config = dict(
    n_layer=15,
    d_model=128,
    n_head=4,
    n_kv_head=4,
    head_dim=32,
    d_mlp=640,
    vocab_size=512,
    activation='geglu',
    norm='rmsnorm',
    norm_place='peri',
    norm_eps=1e-05,
    positions='rope',
    rope_base=8090.0,
    rope_fraction=1.0,
    qk_norm=True,
    attn_scale=0.177,
    bias='none',
    tie_embeddings=True,
    parallel_block=False,
    extras=['capped logits'],
    init='normal',
    init_std_qkv=0.0397,
    init_std_o=0.00724,
    init_std_up=0.0397,
    init_std_down=0.00324,
    optimizer='soap_variant',
    lr=0.011,
    beta1=0.95,
    beta2=0.99,
    weight_decay=0.081,
    lr_head=0.0138,
    warmup_steps=46,
    schedule='wsd',
    decay_fraction=0.766,
    decay_shape='linear',
    final_lr_fraction=0.05,
    batch_tokens=65536,
    seq_len=256,
    doc_mask=True,
    train_tokens=130600000,
    steps=1993,
    dataset='wikipedia_en',
)
Each number is 50 + 10 x the weight over its row's rms, rounded and kept within 0 to 99. Layers, rows and columns count from 0. The size before them is the row's rms in percent of the matrix's.

# gate: layer 4 MLP gate, 640x128, rms 0.211, rows 83-100, columns 0-127
# up: layer 4 MLP up, 640x128, rms 0.207, rows 83-100, columns 0-127
# down: layer 4 MLP down (transposed), 640x128, rms 0.166, rows 83-100, columns 0-127
gate83 102:47 46 49 27 38 56 36 53 59 59 53 55 39 66 56 56 49 45 56 49 50 48 39 39 55 49 45 33 40 51 75 50 67 45 60 63 52 61 54 47 42 30 51 39 47 33 47 40 42 52 38 51 60 64 54 44 57 46 45 46 38 48 54 48 62 41 43 46 57 58 68 29 66 37 61 53 38 40 37 45 42 37 53 49 70 45 52 33 41 47 45 30 35 55 60 74 58 36 41 55 47 60 71 46 50 54 40 43 47 37 39 63 57 56 43 41 41 41 38 55 56 38 48 56 60 47 37 41
up83 097:47 50 36 46 51 60 57 39 57 39 50 60 69 56 48 35 36 33 62 47 46 47 45 58 56 51 52 40 43 58 32 56 44 67 52 49 53 64 54 68 37 54 46 43 74 56 18 58 44 60 40 48 50 51 51 53 54 34 38 45 48 48 60 45 47 71 58 47 52 45 55 56 45 53 57 58 57 53 41 35 56 48 48 54 43 55 49 43 54 32 52 61 48 43 30 50 63 33 31 55 48 54 54 52 66 49 83 40 55 56 30 50 52 53 40 56 50 62 58 37 32 43 50 46 65 35 47 40
down83 095:64 62 70 43 55 44 50 45 47 49 41 52 40 32 42 65 61 64 38 42 54 59 60 48 40 41 55 58 63 52 66 56 49 56 62 53 29 43 47 35 61 43 53 39 48 43 77 37 57 36 68 39 50 60 47 59 45 47 66 48 48 46 37 53 54 44 55 50 40 57 32 53 46 39 45 38 44 63 60 83 41 58 42 40 44 50 36 65 50 52 61 41 59 45 54 49 40 57 47 38 54 33 47 44 46 42 31 42 44 38 47 28 59 48 55 50 47 54 43 69 51 64 56 46 37 49 52 57
gate84 101:55 59 39 67 61 28 47 45 61 79 64 39 49 53 42 59 63 58 46 45 36 50 60 47 54 52 31 65 41 48 51 53 50 61 48 50 46 28 51 53 38 54 53 41 58 36 46 48 50 59 60 72 61 79 69 51 59 48 48 48 40 47 42 42 59 50 55 68 40 52 47 43 50 49 38 45 31 60 40 58 44 47 73 61 49 44 47 53 53 52 40 41 61 47 53 41 42 50 55 46 48 45 35 40 49 50 73 39 57 53 53 48 41 49 42 27 39 59 59 43 45 33 52 65 60 51 47 50
up84 106:45 41 33 59 59 37 51 57 58 64 48 40 37 47 51 59 59 42 49 32 38 50 54 51 65 43 34 58 53 58 52 59 58 46 37 67 42 47 50 48 49 32 58 40 64 57 61 43 50 62 47 46 58 58 63 43 43 48 41 30 35 31 45 47 40 48 33 52 41 58 35 56 53 38 36 52 45 70 49 41 31 39 65 60 42 38 41 64 70 63 51 47 54 38 55 40 57 42 42 46 55 40 38 25 35 41 53 37 49 54 48 49 28 41 38 38 43 54 43 54 45 38 55 52 50 53 42 36
down84 100:63 57 68 44 47 55 38 38 63 42 51 58 46 51 48 44 40 56 66 52 46 45 44 44 54 72 56 40 49 49 46 54 59 51 63 40 69 53 58 51 39 55 55 37 50 36 44 52 53 35 77 55 43 50 62 57 53 47 61 47 57 71 54 54 55 49 57 53 51 42 55 42 46 55 58 44 51 39 48 52 56 69 38 51 71 63 50 60 33 42 61 45 42 58 62 46 43 66 60 69 39 66 43 83 59 43 59 51 46 39 42 63 47 63 50 40 55 50 39 56 67 66 50 58 51 30 64 55
gate85 104:36 50 50 38 32 47 47 59 46 37 47 29 37 51 71 56 51 60 46 56 37 45 46 46 49 62 59 37 35 56 56 62 42 48 56 37 47 52 49 51 59 67 56 39 65 48 58 46 46 39 64 47 46 45 43 64 50 61 74 56 48 35 55 45 45 39 74 58 52 41 44 27 38 44 61 50 36 32 35 48 45 46 57 62 52 43 63 35 58 36 55 51 68 62 51 53 42 57 45 61 33 40 64 30 58 43 50 47 44 47 58 40 46 65 43 29 41 55 55 59 50 57 44 56 49 33 51 42
up85 103:51 40 44 68 49 43 52 41 45 50 47 45 59 54 46 60 66 53 35 31 53 59 57 55 61 38 57 52 61 58 60 57 64 48 43 55 61 45 43 44 48 48 24 45 55 55 39 71 39 51 59 60 55 67 65 39 58 72 46 59 38 56 55 48 58 43 65 31 53 47 35 49 54 59 61 48 42 58 53 67 60 26 61 54 47 57 42 43 51 34 66 61 59 31 48 37 42 43 33 48 47 52 46 53 40 57 48 46 51 61 43 45 43 33 70 73 65 47 56 51 38 45 57 40 40 58 54 46
down85 099:47 55 55 44 53 63 50 45 53 60 44 66 36 46 42 42 31 34 74 55 34 60 38 34 33 52 52 55 54 39 48 54 50 54 59 51 40 34 41 62 54 46 43 54 42 50 52 23 58 43 38 48 53 48 65 51 67 57 47 43 44 57 47 71 48 57 45 63 61 51 67 71 38 52 53 46 65 45 67 45 54 52 54 46 57 46 60 44 43 65 38 40 41 59 59 54 58 50 62 47 71 50 54 52 45 66 56 48 61 49 46 61 47 66 40 48 37 45 53 50 51 70 27 34 66 37 51 57
gate86 098:51 60 47 60 50 46 35 56 57 40 43 42 58 60 36 47 52 54 50 69 54 41 52 57 57 60 29 58 50 28 43 53 43 52 43 46 55 26 35 66 57 56 60 52 52 63 51 37 44 37 47 48 37 73 39 41 49 51 38 56 51 48 39 52 46 57 34 56 37 29 51 58 43 35 57 50 32 44 49 37 57 46 40 49 40 60 52 40 54 53 54 44 27 55 52 34 57 52 72 34 59 49 37 57 34 47 66 50 38 57 48 52 68 43 49 82 47 50 50 55 34 48 43 56 49 52 56 55
up86 098:33 54 49 60 53 63 48 36 53 50 48 47 52 60 53 58 47 51 67 48 56 27 47 61 54 71 34 59 48 42 61 49 38 34 36 52 70 49 27 66 58 57 62 48 63 60 56 31 44 45 44 50 49 44 36 56 66 48 44 58 48 34 46 53 37 43 57 37 53 34 44 59 49 48 51 55 51 78 44 47 54 52 55 33 49 53 41 43 42 54 46 46 50 42 58 37 52 42 57 41 54 48 49 75 31 54 46 51 40 53 48 46 54 48 44 62 48 54 80 56 46 49 73 61 47 58 63 58
down86 096:60 46 36 45 55 53 57 51 36 58 44 39 51 39 35 42 49 62 52 58 49 67 46 25 43 39 66 37 53 46 41 56 50 59 55 52 45 51 58 37 54 53 49 51 33 44 49 68 51 53 59 40 49 49 57 47 55 39 49 40 47 56 54 54 55 72 53 61 48 70 69 32 49 65 44 52 39 38 67 50 62 55 69 64 57 50 52 53 42 59 83 43 36 69 49 53 44 57 43 59 44 56 57 26 59 47 52 41 48 56 69 45 47 40 48 60 43 39 38 59 56 42 41 46 63 41 36 61
gate87 102:59 66 45 57 70 54 46 46 55 32 54 64 37 73 44 59 55 50 49 43 46 41 62 60 50 40 61 50 43 40 46 41 63 42 65 46 57 64 52 55 47 74 48 68 31 41 38 48 74 44 57 53 49 63 80 58 50 59 60 60 51 78 46 55 48 44 65 42 34 51 44 48 56 48 49 50 51 53 53 42 48 51 48 52 46 46 54 55 65 42 65 49 36 50 53 62 44 50 53 48 51 53 65 63 64 58 47 64 55 49 48 57 40 46 55 44 52 43 33 45 39 61 54 52 52 29 28 60
up87 099:55 49 49 43 59 49 46 49 51 28 32 41 39 75 52 57 66 54 59 47 46 35 69 62 42 41 62 42 46 55 43 50 70 46 63 41 62 69 67 47 67 63 55 65 37 43 39 55 63 39 45 60 50 64 50 46 55 44 62 51 34 58 43 50 47 32 77 51 43 43 40 48 50 50 49 54 53 53 50 45 41 51 59 60 37 32 50 51 74 46 55 61 53 46 44 64 58 52 63 42 64 52 59 68 52 51 47 53 49 27 51 55 50 65 45 39 62 51 40 46 33 55 50 48 47 42 47 54
down87 099:37 55 57 50 44 41 59 53 50 67 61 51 59 25 58 57 46 39 56 54 61 62 43 41 63 56 27 50 45 50 51 55 30 54 47 67 40 26 45 61 47 25 54 29 57 52 56 39 43 57 48 64 38 51 53 48 55 45 37 38 34 40 51 57 53 62 31 60 62 49 61 49 45 35 50 69 52 32 58 53 63 46 56 45 61 60 46 52 42 53 42 45 62 56 45 48 54 47 47 52 44 36 46 38 53 32 42 49 41 69 64 32 53 43 41 54 44 43 71 41 59 42 51 57 57 63 55 53
gate88 108:51 48 35 68 66 53 32 34 44 59 28 57 42 47 36 59 41 42 52 56 52 49 41 60 33 51 40 61 50 58 50 49 48 43 38 49 60 65 53 40 65 45 51 35 46 42 55 51 62 58 51 27 57 56 60 46 51 54 48 53 43 44 49 29 55 53 41 45 54 40 51 44 55 23 41 45 55 54 42 60 72 51 61 58 54 58 65 36 50 49 49 45 42 42 58 52 71 73 59 50 49 59 43 48 58 42 44 51 48 40 51 69 51 40 53 81 60 50 58 70 30 43 57 58 44 57 48 54
up88 103:51 57 38 37 43 51 42 43 71 52 52 51 54 34 52 54 47 52 41 36 40 77 42 44 66 51 49 60 49 38 38 30 47 52 40 45 50 38 40 26 58 24 51 42 44 61 40 45 56 38 43 48 41 53 40 59 52 47 56 58 45 57 35 58 44 74 46 55 49 53 55 42 49 58 72 39 38 41 56 49 54 43 41 50 49 49 42 36 59 40 55 44 38 48 55 29 46 42 38 45 57 39 48 47 23 58 57 60 55 66 48 37 60 54 58 32 44 67 40 57 63 64 40 55 51 45 49 44
down88 103:54 35 51 72 61 74 61 52 38 58 55 38 55 61 53 53 71 56 56 57 55 42 56 54 66 54 63 41 52 50 54 73 40 48 52 33 62 47 69 57 46 47 46 66 51 38 58 43 49 58 53 56 49 42 47 62 49 45 40 41 54 47 65 51 44 38 61 59 49 45 40 46 44 37 34 62 30 67 53 56 50 54 59 56 44 51 49 68 33 58 44 52 56 65 47 61 34 57 54 41 42 37 57 34 49 49 48 48 24 42 53 63 35 47 48 78 57 47 53 59 57 40 65 46 52 53 41 55
gate89 079:47 72 58 51 47 30 56 48 38 45 36 34 44 58 37 42 61 55 36 56 58 45 40 39 37 47 42 56 44 27 59 63 53 50 54 58 63 55 44 68 42 48 56 61 57 54 48 50 52 50 48 56 45 58 71 52 28 31 47 50 51 64 51 57 50 56 43 47 36 26 48 51 40 38 57 56 40 52 57 39 54 32 35 42 57 58 69 43 54 39 50 30 63 40 51 59 44 67 49 47 50 63 43 39 37 52 47 52 46 36 37 59 61 45 45 35 58 51 42 61 53 37 55 33 59 47 62 32
up89 072:56 67 58 49 54 32 41 50 52 38 44 24 39 66 38 37 61 49 38 43 51 52 54 48 34 56 33 55 39 40 61 66 70 45 52 61 82 36 61 61 50 43 60 49 53 45 52 45 43 48 63 48 54 68 50 54 47 34 35 49 44 60 56 44 48 55 46 51 37 47 46 50 38 57 48 59 62 48 63 39 51 37 31 36 49 59 49 38 45 36 54 37 68 43 55 47 50 59 59 49 40 48 49 42 47 44 37 55 49 33 33 65 59 45 58 37 49 48 51 64 54 37 50 30 45 46 62 45
down89 082:47 66 56 67 56 32 45 60 55 47 53 51 54 33 50 50 54 49 42 29 47 53 74 49 42 57 56 57 55 42 62 42 50 39 54 62 65 43 53 45 30 52 55 33 45 52 67 58 53 47 54 46 51 64 30 58 53 45 47 54 59 46 51 48 51 48 39 54 16 57 43 43 52 52 59 51 47 46 54 46 59 61 49 37 61 57 48 48 60 62 48 51 54 70 63 35 46 36 44 32 50 38 68 46 68 55 28 48 62 29 54 49 45 58 71 51 39 53 55 45 44 40 38 45 51 47 47 71
gate90 078:54 63 42 52 51 49 45 50 64 39 58 56 35 48 60 45 30 46 43 47 41 40 34 31 44 34 42 63 49 45 59 48 42 60 48 58 30 39 62 43 53 50 49 37 53 66 57 53 60 42 55 30 52 51 46 66 58 73 50 58 36 59 55 58 49 74 50 40 52 48 34 45 52 40 40 50 46 59 43 56 41 56 66 41 67 44 53 38 60 58 65 32 31 44 33 58 54 60 47 49 37 63 41 46 72 55 52 39 56 49 32 53 52 55 60 41 63 47 53 46 62 65 51 50 51 52 28 48
up90 088:65 43 52 58 53 47 42 53 50 37 57 53 55 37 48 57 47 59 51 69 40 47 28 41 44 80 52 66 50 55 39 57 44 60 56 67 38 48 54 53 62 59 79 57 48 59 58 43 60 74 46 52 47 61 59 42 51 27 62 45 69 39 58 54 52 69 54 48 50 46 49 54 49 48 59 60 47 50 62 49 54 73 58 43 54 51 63 42 40 53 58 39 48 52 44 50 49 54 48 41 33 44 58 29 44 60 49 46 44 55 56 47 41 80 44 37 52 42 53 44 46 51 34 60 45 51 49 66
down90 090:36 52 62 51 59 54 47 54 50 77 54 59 34 46 43 31 42 64 62 59 43 49 54 44 59 41 27 40 39 67 45 34 50 54 43 49 57 52 38 62 41 55 47 38 38 65 49 36 78 43 56 29 54 57 33 30 52 53 44 61 50 57 62 46 47 42 60 52 56 50 52 59 50 46 42 49 51 32 63 47 36 60 47 49 42 55 56 37 58 63 59 63 25 47 53 56 53 47 52 43 53 59 39 47 40 48 62 47 29 66 46 42 58 36 50 55 41 54 49 39 50 48 39 32 60 57 46 50
gate91 096:46 61 58 71 67 47 53 57 47 58 47 41 52 66 47 39 53 47 66 60 29 56 59 47 39 69 54 54 44 56 48 63 60 37 49 68 64 45 43 55 47 50 53 69 41 54 43 55 54 47 60 58 31 67 65 43 51 43 47 42 35 45 63 54 43 64 65 51 59 55 48 50 75 46 40 64 54 37 70 50 53 54 41 49 57 56 40 46 59 41 48 38 41 59 43 54 63 53 47 55 39 52 72 41 51 54 49 61 63 52 43 53 50 55 52 45 40 41 60 24 38 37 46 50 46 61 73 41
up91 104:52 50 50 21 59 51 41 44 58 50 68 52 65 60 51 66 46 49 44 44 51 46 32 51 45 50 35 70 56 39 69 55 23 58 41 48 43 52 57 53 50 44 49 47 51 62 61 46 36 30 49 50 50 47 48 42 44 30 47 49 67 27 25 45 58 63 62 45 43 51 53 38 53 51 56 53 34 36 56 66 32 52 62 46 60 54 32 51 52 39 45 68 44 53 50 56 63 61 53 54 50 57 48 45 44 57 60 55 49 65 53 47 53 46 44 42 35 39 57 48 50 34 36 36 56 38 56 55
down91 104:48 51 50 64 64 52 48 53 58 49 32 36 46 53 29 66 53 52 45 35 46 56 63 44 58 39 52 35 36 45 45 45 52 35 51 69 60 49 34 62 65 76 64 39 57 39 47 47 48 52 53 51 50 45 21 51 46 64 57 58 47 62 55 57 39 59 32 69 49 62 45 56 39 56 47 63 50 60 49 51 49 43 49 34 52 51 60 43 37 53 53 29 65 43 53 43 26 60 61 66 50 56 56 61 53 61 47 55 56 57 49 41 63 55 59 61 44 51 46 57 34 37 46 40 57 54 44 29
gate92 089:36 52 57 45 27 52 42 34 41 65 44 44 52 49 47 44 50 61 62 47 44 50 29 46 46 72 37 39 52 49 49 47 49 44 57 42 51 54 53 37 62 63 52 49 36 44 49 42 44 46 46 55 62 49 49 51 38 49 57 36 51 54 52 45 46 47 31 44 61 62 60 68 40 38 50 36 54 76 47 64 43 44 67 60 53 27 60 42 58 74 19 42 42 65 46 39 48 50 48 44 51 39 63 41 34 43 45 40 48 30 40 51 69 43 47 55 54 39 45 47 34 51 48 55 56 57 51 56
up92 088:34 58 49 41 39 53 47 43 43 55 53 52 48 52 41 49 43 44 63 50 34 46 36 42 47 70 41 41 50 62 47 45 46 44 64 59 53 53 57 40 56 53 51 46 38 38 57 49 41 41 29 61 51 51 43 62 43 58 51 38 54 55 57 48 60 41 34 58 69 58 68 72 27 42 49 38 46 66 50 55 45 57 59 55 67 32 61 40 64 55 29 36 64 62 44 40 50 56 45 41 50 40 56 41 44 54 54 37 44 16 47 53 63 39 59 59 42 51 42 48 42 50 31 56 33 53 57 54
down92 092:51 79 39 47 69 64 50 57 55 36 56 37 34 49 56 42 54 38 37 50 53 44 60 50 38 49 46 46 56 48 66 39 55 38 58 49 51 51 48 72 42 43 50 51 66 52 34 49 41 46 64 53 42 68 49 43 54 50 52 54 60 44 41 59 49 55 51 48 48 46 57 47 55 67 50 63 45 53 40 52 47 55 39 42 51 63 37 50 38 28 65 55 59 42 66 43 59 43 54 52 62 62 64 40 68 54 63 67 63 65 78 38 43 53 58 43 58 51 41 56 44 27 33 56 56 41 43 42
gate93 114:46 44 64 67 47 54 54 45 75 56 66 47 47 53 50 55 47 53 46 37 37 51 51 54 57 33 59 52 49 41 28 50 64 49 47 47 42 49 50 53 29 59 45 48 44 52 23 38 64 53 60 46 64 70 67 46 44 43 56 32 66 31 58 53 46 42 57 55 52 51 48 26 49 67 37 40 47 35 36 63 39 48 47 56 64 56 55 54 48 55 54 38 50 62 55 52 41 52 35 32 62 46 55 42 51 59 68 39 62 54 57 55 48 35 43 48 46 61 66 35 49 57 47 49 57 45 39 65
up93 110:63 63 50 53 63 51 39 49 54 40 45 43 41 40 33 62 39 57 44 28 48 66 47 50 44 58 39 72 69 57 35 46 60 40 53 49 44 56 34 39 44 57 45 73 51 54 30 47 36 58 38 50 45 62 59 56 63 43 44 64 42 46 50 58 49 56 42 28 55 54 48 35 37 45 52 52 46 58 59 47 61 52 53 66 58 51 46 59 33 43 58 39 47 48 56 53 62 56 60 63 43 43 65 56 44 41 60 57 61 61 60 42 49 42 61 34 62 56 27 47 46 48 32 65 47 67 36 48
down93 097:29 53 56 54 39 59 65 48 50 57 44 42 57 55 58 44 58 37 64 55 47 41 66 50 58 38 61 40 35 30 60 35 57 61 45 47 51 52 58 44 56 51 57 39 39 51 67 51 60 46 69 67 54 36 37 51 51 51 37 40 39 55 55 40 53 56 55 63 53 57 48 55 69 59 45 33 62 48 47 37 55 52 48 40 50 47 46 51 55 50 41 46 51 59 53 44 53 33 49 42 55 49 36 41 64 62 56 39 48 41 56 59 35 50 23 58 45 45 75 47 33 60 54 24 61 28 61 62
gate94 101:42 52 47 50 40 69 38 56 61 50 56 47 64 46 60 53 58 55 42 44 46 43 57 33 32 55 60 32 39 51 58 47 47 48 54 74 36 56 40 39 44 39 65 52 71 69 64 42 56 49 43 18 46 50 44 58 42 49 57 47 41 50 54 34 65 49 59 63 58 54 46 51 51 55 64 44 62 55 55 60 48 55 54 34 40 53 37 37 30 47 47 51 48 67 47 67 62 40 35 33 53 47 47 68 42 58 60 58 62 54 29 32 58 57 43 44 47 48 46 44 59 49 40 39 57 55 52 44
up94 098:50 46 69 29 46 34 64 57 65 41 42 35 33 42 39 62 53 57 75 46 51 52 54 48 45 41 50 65 59 48 55 44 51 53 62 30 53 37 48 48 55 71 42 54 51 39 53 46 37 34 54 55 62 64 56 54 55 46 52 55 58 72 46 64 40 55 41 37 52 49 51 37 46 55 45 49 30 52 61 44 46 50 42 58 44 29 58 57 71 56 59 44 48 52 57 33 33 47 71 52 23 41 44 56 49 33 47 62 55 44 62 42 37 51 52 49 56 52 45 61 48 55 37 44 48 53 45 43
down94 096:28 70 47 57 40 47 47 40 44 53 50 65 50 61 56 53 54 52 42 45 49 45 53 48 42 60 54 48 39 60 40 36 27 61 41 39 57 46 68 64 52 50 53 49 56 65 50 46 54 53 41 42 52 45 36 38 45 41 53 38 36 53 33 39 63 51 55 54 34 60 52 33 58 36 49 46 55 38 54 34 42 43 61 47 55 58 41 52 52 54 35 71 48 63 38 64 58 68 36 45 57 56 59 63 45 54 65 43 39 61 27 69 48 61 39 61 40 51 53 29 47 39 54 42 55 42 67 48
gate95 110:66 61 45 32 62 52 35 45 53 53 61 48 47 49 25 39 64 54 66 58 57 55 43 64 57 47 54 51 46 31 34 56 45 48 51 58 69 55 64 49 57 68 58 51 59 53 40 58 40 48 40 60 54 69 46 42 51 38 36 52 56 50 44 39 22 35 49 33 61 49 43 62 49 42 49 58 48 37 53 64 44 36 50 47 32 50 66 45 64 58 61 57 58 40 39 56 51 61 62 44 53 46 48 39 56 30 32 60 49 58 52 55 36 44 65 68 35 39 56 42 44 50 58 51 49 60 51 54
up95 105:40 54 46 58 45 52 67 41 43 48 51 64 71 55 38 65 42 46 53 51 50 29 50 51 50 37 50 64 53 36 46 43 67 73 31 46 55 46 45 62 66 51 56 37 49 48 49 51 54 56 60 62 72 36 28 54 51 67 45 54 57 54 59 60 68 48 56 62 66 36 62 65 63 48 58 42 42 46 45 54 48 39 59 54 62 47 58 56 57 49 44 38 33 52 52 47 42 57 55 40 38 54 38 53 35 40 36 47 38 31 52 44 64 54 58 55 60 54 78 52 37 43 49 52 38 47 54 44
down95 103:50 67 45 48 68 47 53 53 55 38 60 29 43 57 44 29 57 62 52 42 49 43 61 43 49 75 68 24 38 47 49 60 39 57 60 56 42 46 43 44 50 49 37 54 39 55 44 49 46 59 36 38 63 74 70 54 53 55 58 48 48 36 46 38 41 60 43 41 49 72 53 51 58 55 47 57 53 40 63 54 51 42 47 35 41 60 65 44 51 60 42 60 59 61 59 54 54 58 60 58 38 50 55 36 59 50 60 59 47 68 49 49 38 54 47 52 60 43 26 49 62 70 52 44 63 48 48 65
gate96 097:46 62 42 54 55 47 49 40 43 53 43 57 50 31 39 52 59 62 29 35 76 52 44 32 53 42 44 62 42 56 28 47 54 53 54 49 48 71 66 29 53 55 42 74 51 41 43 44 57 55 62 42 46 41 49 59 47 49 57 55 46 56 41 54 56 49 42 51 64 50 50 42 57 42 48 46 69 62 37 54 33 56 61 62 49 54 63 75 54 58 63 56 55 57 74 52 54 41 58 57 51 46 45 50 58 42 57 61 38 37 36 50 46 43 56 31 53 57 57 49 51 30 32 43 58 40 56 59
up96 107:52 60 38 36 58 37 47 49 65 42 60 36 48 46 48 35 60 56 55 37 29 65 40 46 40 53 28 42 62 51 61 36 47 46 45 60 63 39 55 64 49 33 37 38 45 37 52 48 50 54 56 58 45 70 52 47 70 51 37 49 33 54 34 35 68 56 53 50 46 29 53 51 62 55 48 25 41 49 54 49 37 38 69 44 39 50 32 41 50 67 54 65 44 57 38 56 50 56 56 47 57 59 56 41 59 47 42 47 48 58 52 48 55 50 44 51 39 45 66 54 69 53 57 57 51 51 64 34
down96 105:61 37 49 63 41 61 52 59 36 53 48 55 45 53 52 49 28 40 60 47 53 42 56 45 53 34 50 45 43 38 40 28 38 71 69 52 46 44 38 26 66 44 55 54 53 62 56 54 37 45 54 44 46 43 39 43 44 45 61 49 50 35 35 61 28 44 46 39 59 43 43 44 50 47 62 58 32 49 74 68 64 64 42 37 54 49 60 58 66 55 55 31 62 41 54 41 50 61 39 62 44 41 41 49 48 58 51 46 40 29 56 59 48 54 29 47 55 52 53 45 39 53 49 54 57 44 37 46
gate97 117:58 73 62 45 47 58 51 54 52 33 69 54 60 33 48 54 42 47 51 39 52 51 47 56 63 39 54 61 49 59 59 50 45 64 60 59 51 53 32 39 65 62 55 43 62 56 42 49 44 43 43 48 51 28 36 62 46 55 51 71 44 46 50 48 46 37 40 40 48 70 42 45 29 41 46 60 40 56 49 79 48 40 34 28 69 43 42 55 48 43 52 52 36 39 54 51 52 37 57 51 54 44 65 53 63 48 55 44 48 61 59 55 52 35 43 63 53 34 52 32 54 57 37 65 54 55 52 36
up97 104:55 43 48 73 55 47 41 60 44 48 56 45 53 52 53 48 53 39 50 54 45 52 42 36 44 52 58 49 60 51 53 50 44 48 46 62 31 56 42 47 40 31 43 56 50 53 48 60 65 46 53 41 40 61 54 57 36 62 43 53 34 69 64 38 55 59 60 42 55 54 70 41 58 36 57 52 29 42 34 24 65 48 51 66 61 54 54 36 45 55 49 54 73 52 45 46 48 56 54 41 46 41 45 33 43 70 54 43 61 39 47 48 45 57 56 68 52 52 44 66 35 40 49 52 17 34 56 60
down97 109:60 41 51 45 38 44 56 76 60 57 57 68 60 44 35 50 47 56 40 51 57 66 40 57 49 36 56 60 52 52 42 67 38 37 59 40 64 53 46 49 49 63 59 50 49 58 62 46 44 55 59 39 35 28 26 53 45 53 45 60 44 38 47 54 57 61 57 53 45 65 34 49 52 42 57 30 71 57 75 60 54 43 55 42 63 47 49 44 57 44 54 51 55 46 57 45 46 37 44 64 58 44 49 58 44 45 39 48 39 57 56 71 55 57 54 52 45 36 39 34 62 64 61 41 58 48 42 27
gate98 096:44 51 63 58 51 43 59 45 31 72 53 27 39 68 66 57 47 64 30 55 49 58 40 51 31 51 51 51 44 34 54 59 67 43 53 55 36 37 45 34 59 67 37 37 44 44 46 48 39 59 53 35 44 55 56 42 48 53 64 48 70 34 64 42 60 50 60 47 50 39 47 46 63 50 53 47 57 28 50 65 65 51 51 58 48 67 49 36 52 59 54 53 43 51 42 34 50 35 43 49 49 66 39 40 27 50 46 50 66 43 54 48 33 46 63 50 54 50 53 54 37 61 55 50 50 47 37 51
up98 102:38 60 46 37 41 52 42 55 47 39 37 30 63 50 47 46 51 33 51 50 56 44 45 57 55 53 40 55 48 66 65 49 60 66 67 42 62 64 43 54 51 56 48 46 46 58 28 54 50 40 33 56 49 62 41 61 58 36 47 60 48 45 53 59 40 43 33 59 64 47 58 32 43 60 57 72 50 53 45 50 46 44 38 24 61 22 39 51 58 45 55 47 38 60 52 58 65 54 63 53 42 42 55 34 70 71 55 47 50 56 26 55 59 57 49 33 48 53 43 59 53 52 52 44 55 47 46 43
down98 103:60 31 51 55 37 39 45 61 33 58 55 61 28 64 46 53 37 67 44 50 33 52 43 46 45 35 69 29 57 36 42 43 48 39 37 58 48 43 52 44 46 43 50 45 52 37 67 56 43 72 57 41 53 45 62 45 45 63 63 52 54 39 50 49 52 53 44 54 29 44 45 55 46 44 46 49 61 43 60 37 51 58 55 71 42 69 53 40 36 51 52 42 61 37 57 27 41 46 50 46 55 53 41 53 31 40 59 51 67 31 48 39 54 47 45 52 47 29 55 49 50 33 47 58 45 46 61 54
gate99 097:71 60 49 66 56 52 49 55 63 46 33 63 62 52 49 55 53 45 53 72 36 55 42 35 38 58 37 38 42 49 57 42 50 47 45 65 31 63 38 55 43 24 35 53 40 52 63 42 52 53 53 44 61 55 51 53 58 58 37 54 56 51 59 43 45 43 66 51 45 53 57 65 50 54 36 45 54 60 43 71 50 52 53 43 49 40 59 37 62 41 55 33 48 68 42 53 54 60 43 44 59 62 64 60 31 30 56 65 49 47 49 35 35 40 47 68 34 59 55 56 30 57 50 41 47 53 46 61
up99 102:57 60 73 63 50 46 52 59 49 57 27 59 52 65 45 47 34 58 46 71 38 56 32 42 50 49 41 36 43 48 71 54 67 37 48 31 37 59 40 57 53 50 39 33 59 51 43 54 64 39 57 33 64 48 31 55 63 61 57 60 56 54 55 54 57 51 47 51 49 48 43 63 48 52 34 54 48 70 33 73 63 58 52 42 55 54 42 45 57 39 47 52 56 69 38 40 55 44 44 54 58 64 58 49 52 51 47 59 56 42 39 52 61 56 42 38 52 64 68 41 42 60 53 37 42 44 50 53
down99 099:35 24 39 52 63 70 49 44 59 34 65 50 55 38 40 49 63 44 44 38 52 44 52 59 64 34 57 59 36 49 36 48 35 75 55 53 61 32 72 49 50 45 57 55 46 48 62 52 48 53 59 63 51 40 65 51 34 43 57 40 46 42 42 45 32 52 54 56 48 64 66 37 50 46 58 33 43 52 64 27 59 40 35 55 46 46 57 66 48 52 46 57 56 32 65 40 42 36 56 37 60 44 45 50 46 56 63 49 51 49 51 46 35 39 57 56 56 54 48 45 56 44 41 64 48 54 38 48
gate100 098:58 44 39 61 37 49 51 53 53 60 62 52 48 54 50 51 38 40 70 64 34 56 63 45 61 56 40 47 55 46 60 46 49 39 53 37 61 38 40 54 55 61 69 53 60 54 48 41 52 54 38 75 50 38 31 47 51 46 55 53 33 51 31 47 31 49 28 48 51 55 62 49 56 30 59 49 43 48 41 54 46 46 57 21 54 25 55 68 65 40 46 51 50 37 32 46 34 52 43 42 58 46 52 50 42 57 46 51 62 39 64 52 65 42 46 49 62 49 42 44 50 35 60 40 60 62 59 51
up100 097:51 46 62 48 53 55 49 64 50 38 37 48 58 49 67 48 45 30 53 62 63 32 48 47 54 38 44 43 55 64 43 53 36 76 35 55 58 36 47 52 36 47 59 21 52 60 39 49 42 57 60 34 46 59 49 53 49 52 37 28 39 58 60 44 54 58 57 36 53 48 39 41 58 49 43 45 52 59 49 35 50 35 49 56 50 72 26 54 62 60 66 47 53 26 54 46 63 50 43 57 42 57 45 40 43 69 60 46 41 42 39 51 54 42 44 60 52 43 54 69 45 50 50 49 39 49 62 63
down100 102:54 44 29 58 52 45 53 41 57 47 64 33 35 69 39 47 54 59 59 75 35 67 37 39 47 58 41 35 47 49 65 52 51 41 64 32 50 47 25 45 50 50 48 64 46 43 50 35 68 52 58 57 51 44 37 56 60 33 56 73 51 55 49 40 50 40 49 51 50 59 67 62 45 49 39 35 57 50 42 54 49 68 58 52 46 37 62 49 56 55 40 51 46 75 55 57 41 53 54 66 58 34 46 46 56 59 36 38 55 54 59 47 40 60 58 60 57 59 53 44 37 54 54 53 46 35 58 43